Weights of a small GPT-style language model, trained from scratch on English Wikipedia: some layers without attention, a variant of Muon for these matrices.
Each number is 500 + 25 x the weight over its row's rms, rounded and kept within 0 to 999. Layers, rows and columns count from 0. Numbers have three digits each. The size before them is the row's rms in percent of the matrix's.

# layer 7 MLP down (transposed), 704x256, rms 0.0493, rows 439-502, columns 192-223
105:514505536459521504509513507484517509518475527442459498491492532545468458495512475522491529534482
102:490501531513538507525515507466522485469495478527504502495535514484447553484503530492515510488506
111:454492499539502535490464539480539477479442514493446534477507495540489524513548459481501472522520
101:516495521517507520466463505500517491523512509492531469503544519479507480509474483535509516517447
101:510484449545560464534521488424546445499511525551501514519478517521494544508516504512519500507501
097:519504535548526513489496507528520513481495470505505503502513512474526458469463487526502502468540
094:497472526553552510495472501489512477479490488522529477444541492508496541532527466487493504504536
104:491464508524520505512503480498494497495551453539537490535513491494531499478475550533471519495517
101:490499487487466519457514487533478507495508509501522531497563508521496492522532479539544510510505
098:414514501479486478499488543517444518491526473498496539495476493524541510510468486466511518473520
108:494480493460568527475511485526438491540476490497504488474496489493536480467443479492454495536485
096:479534470496515441487524542490542519514496560499508517541500507502528509501549493487530517475483
103:472482463479508503460516516504533495521500521492488464503496448481512476500489498526566500511474
099:507529460486519499458512527525477518507518508499487501495482495502535489565483514510478489448517
101:490476486520488478490496482526498519500489488516499534479514468505496545569521495485488464500457
102:511478506501507469545477489517439502508525492511526513503535544555522499518482477518500445543555
100:509525532469543518487489490512470497518507485511538488511502481536497556508465502520548524491487
104:477479472529474464520507514506515544514547487481527458549497486505509484469548529529494503489475
097:508472543472483517530468517527523500500465496509484520466508487476491459533486528487473502512481
093:451539483514506485550487472502530490522528499539516485516501492482487515471473516526485522515522
102:518500488519545519492497514488458489497512499475485457555475481469464463501489500503547485451487
105:504486523465511503501483489520542528502491533514457470501505484497503508510558512474502487467500
104:501509478514445498484453502451542518450488509499534511594509506514496502528509477525474500466462
093:498507493551471514478489494511510511458460485460499458530472516517480519483508484457482508457507
104:492496544526434516524496482511498509541509472524496483487476518498497494505484493493495573524509
099:444518500499431515517518535526493522504481485474521504487495515527554453526529478441523497489484
091:476526508478498516476505527502505497498530490485533545522540479536522509487542521499495475500507
102:561485514473488502457553455513530514511476506506511522522475491507531486520481494485490490502481
098:476560478523535486525512503521500498468495517526470504487485569535458513486471521498565471468527
093:524505520452484523518510518519538516490478504554506507500506476553451508526493507481521522493463
101:540461476461500519455494490538508446474491459521505523481476481488487549494510515487506490513541
103:537499507519447526535529506487509528504538482480484492435480481499540531499541503495518539480486
100:469494513511495474513499529500479488483508490522528500543502483483518516498481440501454518505506
099:529493475520503513470502526471537470511522475488523531517514545505493500506470481520485536503436
095:471480531516522515472489441502528469498495494482479495497465486522535507472495512509538504498498
107:474490488504469487505521514533469497547524520528462470587494479484530515482524464527483527525523
097:506498490523499504486542494486497519456483471517508514481523474511489513491477522531545501499464
101:540481521498500483488551454479485494538494498493481507501478513417540498476507513480470504501500
097:523519476507489543489510497511542483506505470532506549496462544504499497523533550473517525499523
097:517489525519501502476443496523492512463509508494485471485525496498480496489457519486500492461520
104:501498458496469543518509502493452490526509470457544489499472519469457505485514504519522526479552
101:487503493506497544425489501554526474498510521471478470501513532441516506485503498509475520494483
099:513509518528473483494486512512514486471514454525493520507551473496499485524486495465493562463456
101:512487520531503488515452536467543473527496485488484486519499463511457495468475512482504504457486
098:493472518488490486517479543462509490458463535522494496487476492527514514494506528539552457474503
108:512493512559484501507509471475484467495501466484491479502481538527428556527530474484509501503496
101:491521495567500549502482496510473521523490479521477489481501515465484502471483509479498489501508
107:493507506474541472495505499557557535529474508509481477506478501521477466502452492517496530507474
102:522437479488533498535484477509524471485493509510504517521442486487455483479494517541516524510482
098:578494491479533536514502539544490522478499521495500459523436500530489532497449489520481477536503
101:520487476486480503482499501439498543531520476487460519505514469508540464513559488466485492511493
098:511484461529530499491504508494509529469494493526542485529521499515506438507510533478521488523488
111:490451507506516505536495487510498462532508475478501508457487454538478524496490482532499509482501
100:512467487485491525506464499493531478518464486475509468524538526524476504517542508448485576460540
100:494497513497471515566523498495459524523510499472524501476475487492544515536509521518510508507526
096:517542473527514530520495457461531455469542500512507471477487528509492524485461471520511434517526
100:440506498538484512514468483501526482490493510547531503543494531514523506500569518489497516524519
100:528495488516530489584472487530468476463501518489486484543519516491578506549495476476485498516558
108:534498477436514489466487486522501499521449513470470467524490456535515509541503514517500519447462
105:507479449529503464460510529513493498484475452530509473514542517501506520548456448507553483501472
089:530524520546491537512513502545538519519510517501528506497494475451462499513500486496545488472513
096:492501516513527500516471479483529498542514487513553481484493436509522503505511514510507524487449
093:493483527486529517511503493532493495475517503489493465485497514504499497546513488503520486479479
101:485475437499484489515475529507519523500527496523506531518529483458499484510499512499502513457526
# layer 7 MLP gate, 704x256, rms 0.0499, rows 440-503, columns 192-223
101:464511500488483507455492498537495504471457550503511522528465459498529533540428452489492512481535
092:524528462481510444514506450518479553512562491488575487536519495431490479467474500526501501452480
102:523482505495480512572489499467502458494513499527477513485538544526500487472472500516518468499492
105:487516517534525505529518461513486520463491458470505514488519518458471528501542532536478520496528
102:494527496456474512473495498477465523449554487529478497507509492532494489520503518545565508532531
098:475478507516488461495501499492549546506474528459494496496453492478498489525522507541511476477475
111:484488530526504513514504475530486498489458494507500500471534487506500510477497478522487493488495
097:503482522503530498522506475535511521524506497481519498476492472448494470514529505510485546486467
101:510491487472455478500532499515491454479548489511541470512511496536486550499551467535527453497500
108:530456497488508482505514504498514502465494491523546498509543567479469519516490503519485488507523
098:512513482507472448498530483509514526454498485478496539522518527566476467520493446477467539511475
107:552532501490517505510494511526523510454473494489485509515517487487535551518495459516508508513518
093:509502513487515488514525553516513501476477500470456491483477538498500495493481492521478509577500
101:528477547500470485512501504471491515471446521455511513518473489545500523513461496516488479488530
102:513488479506505489488510516469493522510485521524479472546467505499485508496473511522535472510456
099:510515489531510484512516529497470543505482495515498486546491559464499478489507479526475418537478
101:504494518523504472525456517505479520510484476485520523500489538515516500495466509542492516498487
102:494511490517536547468515545518437513529514515530493536495477488473524506499478515520478486496490
093:479526489535501537518509490494464467505514516496495493509528482512514521518519478537488527481461
101:538514500531504523524537458505494458482488523510470467531519486510494447484506473529478514458521
101:479514476464497498490548453492487539497522483484475530491511512485456504513525535529506475507467
103:470497500497464512503484523509513422453537502502498471522452468480519501526531492511502569532496
092:489488526472496483495484554517518474462485524442510494509460475484511495531498467536497497544486
100:483482498476441479490474487490505535510494492542513503453500466524464473476501529532506510466482
098:538541480509509521465500488510515491488485513447462528508547485516534463507524522450478524502515
086:492512462506489509488536510498513512538496499486524534520518470496553517538519492528557569461542
092:516478503489436513494475530519535490502500496451534476494493496533516489498545482544531479476553
096:479485513490529528491504486544493507467526527481488490538496458487504499504533491514516483491491
093:553487475498475524526502537497502520504487529489529544481479497521507535498485508472517519466487
104:503488503488488500526530510539493524471481484509516523518501556452511502527542523515423510476444
101:495535507493505512552505532524466524503488494476508497500463441547526490514516519503520496500492
104:556511519518457541535495504481502502506501521496503491487488461448505544525506471509474505505513
103:551465495491534497478518513499505486516499517522442487468492500507533531478525510554512480501466
103:533521515496480521514517487478522502506495474492507533476528496498470482462509485528482518484493
102:536518462496493463555478482473523472541523516511517502518486551474511490473507470533482509516451
110:497470476558474537503529459527486488494485484561506568543483498494486511506509540555510543531481
099:568443520507496478526474484496465496501482509536522513502480512521521526477491508488508513496508
095:529482481509505486483535490490484476467477490480516554504515457484481478473521479483473502442461
095:483511504491500480502477484495500509503484486485492533485516469479520516495488495517471512480530
107:538469528464566515485517479486531507504472490469445500500511497528442486500498473500479524516493
105:519491457495467514511434510496506511496542487474495505510500516544525493443499505508527525509514
103:497501511501492514538478528518526488563528502519465520487487490491510489507512537475513501506498
097:493507454479553499500491509531490498501505515514498543490483500535487505507461517520467509495460
091:575531496528523501478530514548506528509511491501442526534481537504509497496451479480455537500498
104:507474493464468476494503492502516513527530479543537462473494484516516476506468473506504531521478
098:543505480552458487533513482468510513470541532531486575471503497527491549551500495516508523511481
108:506501550512529548496511490482450514487501462448506529505512490527488451549519546499447496486514
105:561487519476527491535486501507485505467494514507513495498428460515440549488489527529535493439489
101:558463535513456527549472521521477524495494503525518498525479529507507530529537490510537503494489
103:493508549505535516467477473526518518500465529495476575467527514450531484538503493539488468540505
097:473426510491511542476509493479513520499552524573513495479539487488472530506486490528481451478524
099:514448482495529520481493497478522509510515461516489513516473520509525485475550469505466488544528
098:490510538433474485507493480502518555481510535520465484485495486479473511484534502510479528470501
064:451513522515521509550485476483499487506512510470507497506455483502551496539499500499527482508547
093:520489507463479501501510519520486510504449484497521538541479537463513520510476519485494509512499
101:507475493514486503502475458548481504461506465499527450501515508525482553505507458502497487509486
107:487509452478476476508512457519493501493489504529496496517495473485476510520523445496519470526507
103:483539491480511504456542479560567479444487506516502494494501560468482524485447493513500515482496
100:484463513502508525515486470500461544514461512481496505520467497502510499467462499498471520524496
091:486482520525513505498499544463496531499486505488508507468499455536506508495553480511491475484524
098:489503486486534535504503485466467551493452501451463511536539487500519543492537508512529495556509
100:513524491479487499507449493500527546497462474512516531509471479487519511467513492539470503501521
095:556492553494498507485507510496509472480478492502507491483507481492447508476501496497523509519445
105:509506535452508486517482535477503493476529505524489509489505515465517465459489439559475495461502
# layer 7 MLP up, 704x256, rms 0.0488, rows 440-503, columns 192-223
103:437499500469465520528494504520466482504501482476498523485505512518503491485490515539501504501516
097:517478506467486501462516517540484503520518501502540484519482491518490491470497557537499496476470
097:544497519487527533508491498453476485521522540463516492535511508511540456487523480529469530540499
101:533506504541475489494518539482512492485484531483476522524509534526502533492552540460560504502446
099:543515524481490506512469481504526473483521519544505502478496486524489519465538447508481518520532
098:505515533505493491487492505483461479472514503505530516488537465510512473487498493532502494449449
103:439538530502486517504546508480524479475472472480487491482544475509507530555475484477495517455517
105:540476517507483485489498474514523488494479466459543498480480478495468529479509520538497473475496
098:498527479547466454521475517553508507487476476484509510554525518521485499503471502475493483511507
106:461490513484484524499501503497478496536496498488490488469473449502524465526530498492501533546483
099:511508471493501502518479520504514472497523528527528524530518494488462486496553458480522540529501
101:467501489465495522520514481489519544527523513532483506483480494493542466468502528504545519484448
098:492476471496503536495507480530518503496502497493544553476500475512523507503512538481509509449522
101:472477496493485490514532494503501478494493489523529522477468492482476523507509534479490457528513
105:472492496529523519486476485481495514481472529512536481495506516526507549467475562465476482511505
105:525485557481487520510486514494476505500475495525482462527485480519517481484500542508463513530539
103:521489504492487458501507486494491531474540471528543471531489452468499497500586498529522526489501
096:522480510512480522460501498499498552505456518506512537493480515506458489539492535497488506513457
091:489537464512493513530497504513465515496519497507479497479467451499489504512482504533518542548526
101:495527492539532490487524557526483498480510519495495507518494493443523477523459486513510466443473
103:516495504457497515471479517501531522527499511540476465474447494480540487475512517484503506540472
101:474497510491484520535514493495528503470530442512498559530526493489559474489502488523495452487494
097:466532466529474505477500496491487517477458509514506472522511489517512521456509504498496496547509
102:505429573484501500506538493490448500476518459525519456531482490503521501481464491476501504495511
101:522485510523503511516488518508497502519448512472515504536548470491501467493509498525519478499510
087:492476520510510489513452511508554505502505465485506490515486504553524515477485529508487530486460
105:535513491474455515449538485498525485516484533554506510501519528482522528480510505478520513494495
099:483494485497525481457524533538486484475478493484486522533508519529502487540496430485557498485489
100:488448494469446492495467522507523475478523516516471513488505468480513505507537527484488475498524
105:507488471456484520487511529539484500497508519500483501491483510484507451445522525499504479528510
101:592433518489497528482516463511451558495523496487510482513461499471523502505466483468495469561491
099:453489560500501504485516519499508522472546524538505481539530502437508476542518484483484484506483
103:499448439469510501519495532519504466463520536520506511501493484506472521498510493536490458499497
099:460527487501519479488474457509491504498517557509515482511487475486535541476495471516491509519521
104:475507480488544459518521490550500521500520523533486513506513480545494526519501493517491482541542
097:475471493487546508486551491532488501521540501477525515505447480477481496508470514527518545475507
097:522462513505525492520541525513517510513515492560469502511445496497541531493490479490509522537538
096:500507479502498507490534515522485427537535498480516525508449548498474497453538498480484514499496
100:523495516505470506532493480513490499467499502521501484513486497469525524493519471495513519507488
101:504513472550507498461482520489515498540518506490478516499478502441504492485530445490444490498502
104:521542496507486495518491464515519483472479500499455527481471464514500532495527531542505478499463
102:558490459504443526483497498486519532498517473470522576495477503523493507477474499478498516476511
098:491533475483512503500478531467543488490479537482519472563520483546511504460512537460508519537457
096:522479539513477501540499498470474485483475540518510482470459518535531485523510544466535449478480
106:535513553537496501507497526548433468435489530473532506516507497499503490525521523521476494491499
103:501506497508466492508478514489521463507507522469468490490499520536484499468507487438540506478510
107:501516479445494466468460479494507478520508498546468472462486540523480510494482506508518507496519
100:525493481496462506530508463508550463487462513499506473488401491472475470508497472502508526516477
097:528503514510526521441514524508491509501516505531510494495479483479534531450508489498510500445519
103:542465506527491503521502463493536497493482470496537518531495495539500540515500463454482528516518
102:521495453496505493490509490452506526466476475509546492479507554518511508477508476483534488540456
107:527491487512531488486483478516473507523506485508493496518510501500494468522518476518478503486495
097:479479525472486490498491510538515518450460502485496487518512513489520486559499592483511532511547
090:533502515530525491438494499486562502495472514510503528514491539482493466487469528496471520513487
096:481528540519554466513474504529488497497477498494493463489469465544519511509524477517547514473501
103:456500521591532498497485519499492519485484483443492449491494502492514523481464486454434504512532
100:548494460461504509501499501513480504497563485523486498516510523511512497536488455480463497503505
107:491495481501512512442497492513526521496491472480471443516486489495488495512447492473513482467432
103:523518460506531475519482491482524465453499500455481467529505489463526496506509504499499507493482
087:522481524496453505495530511475517498525498464523472477524526517477523516491548506498486482485515
096:494505483506479543474480467483473485517503487504486459445495461472502479519492491489493535467486
094:530492477486508513536479486512471471515520475523477518501511511479477492531557483516460504533549
101:523493468511492513536509482499549491511496497528540508539495513476497487503515558513465520463477
103:548480518479460506522558538488484496492476473544531525481496448470532516489532500486479512521523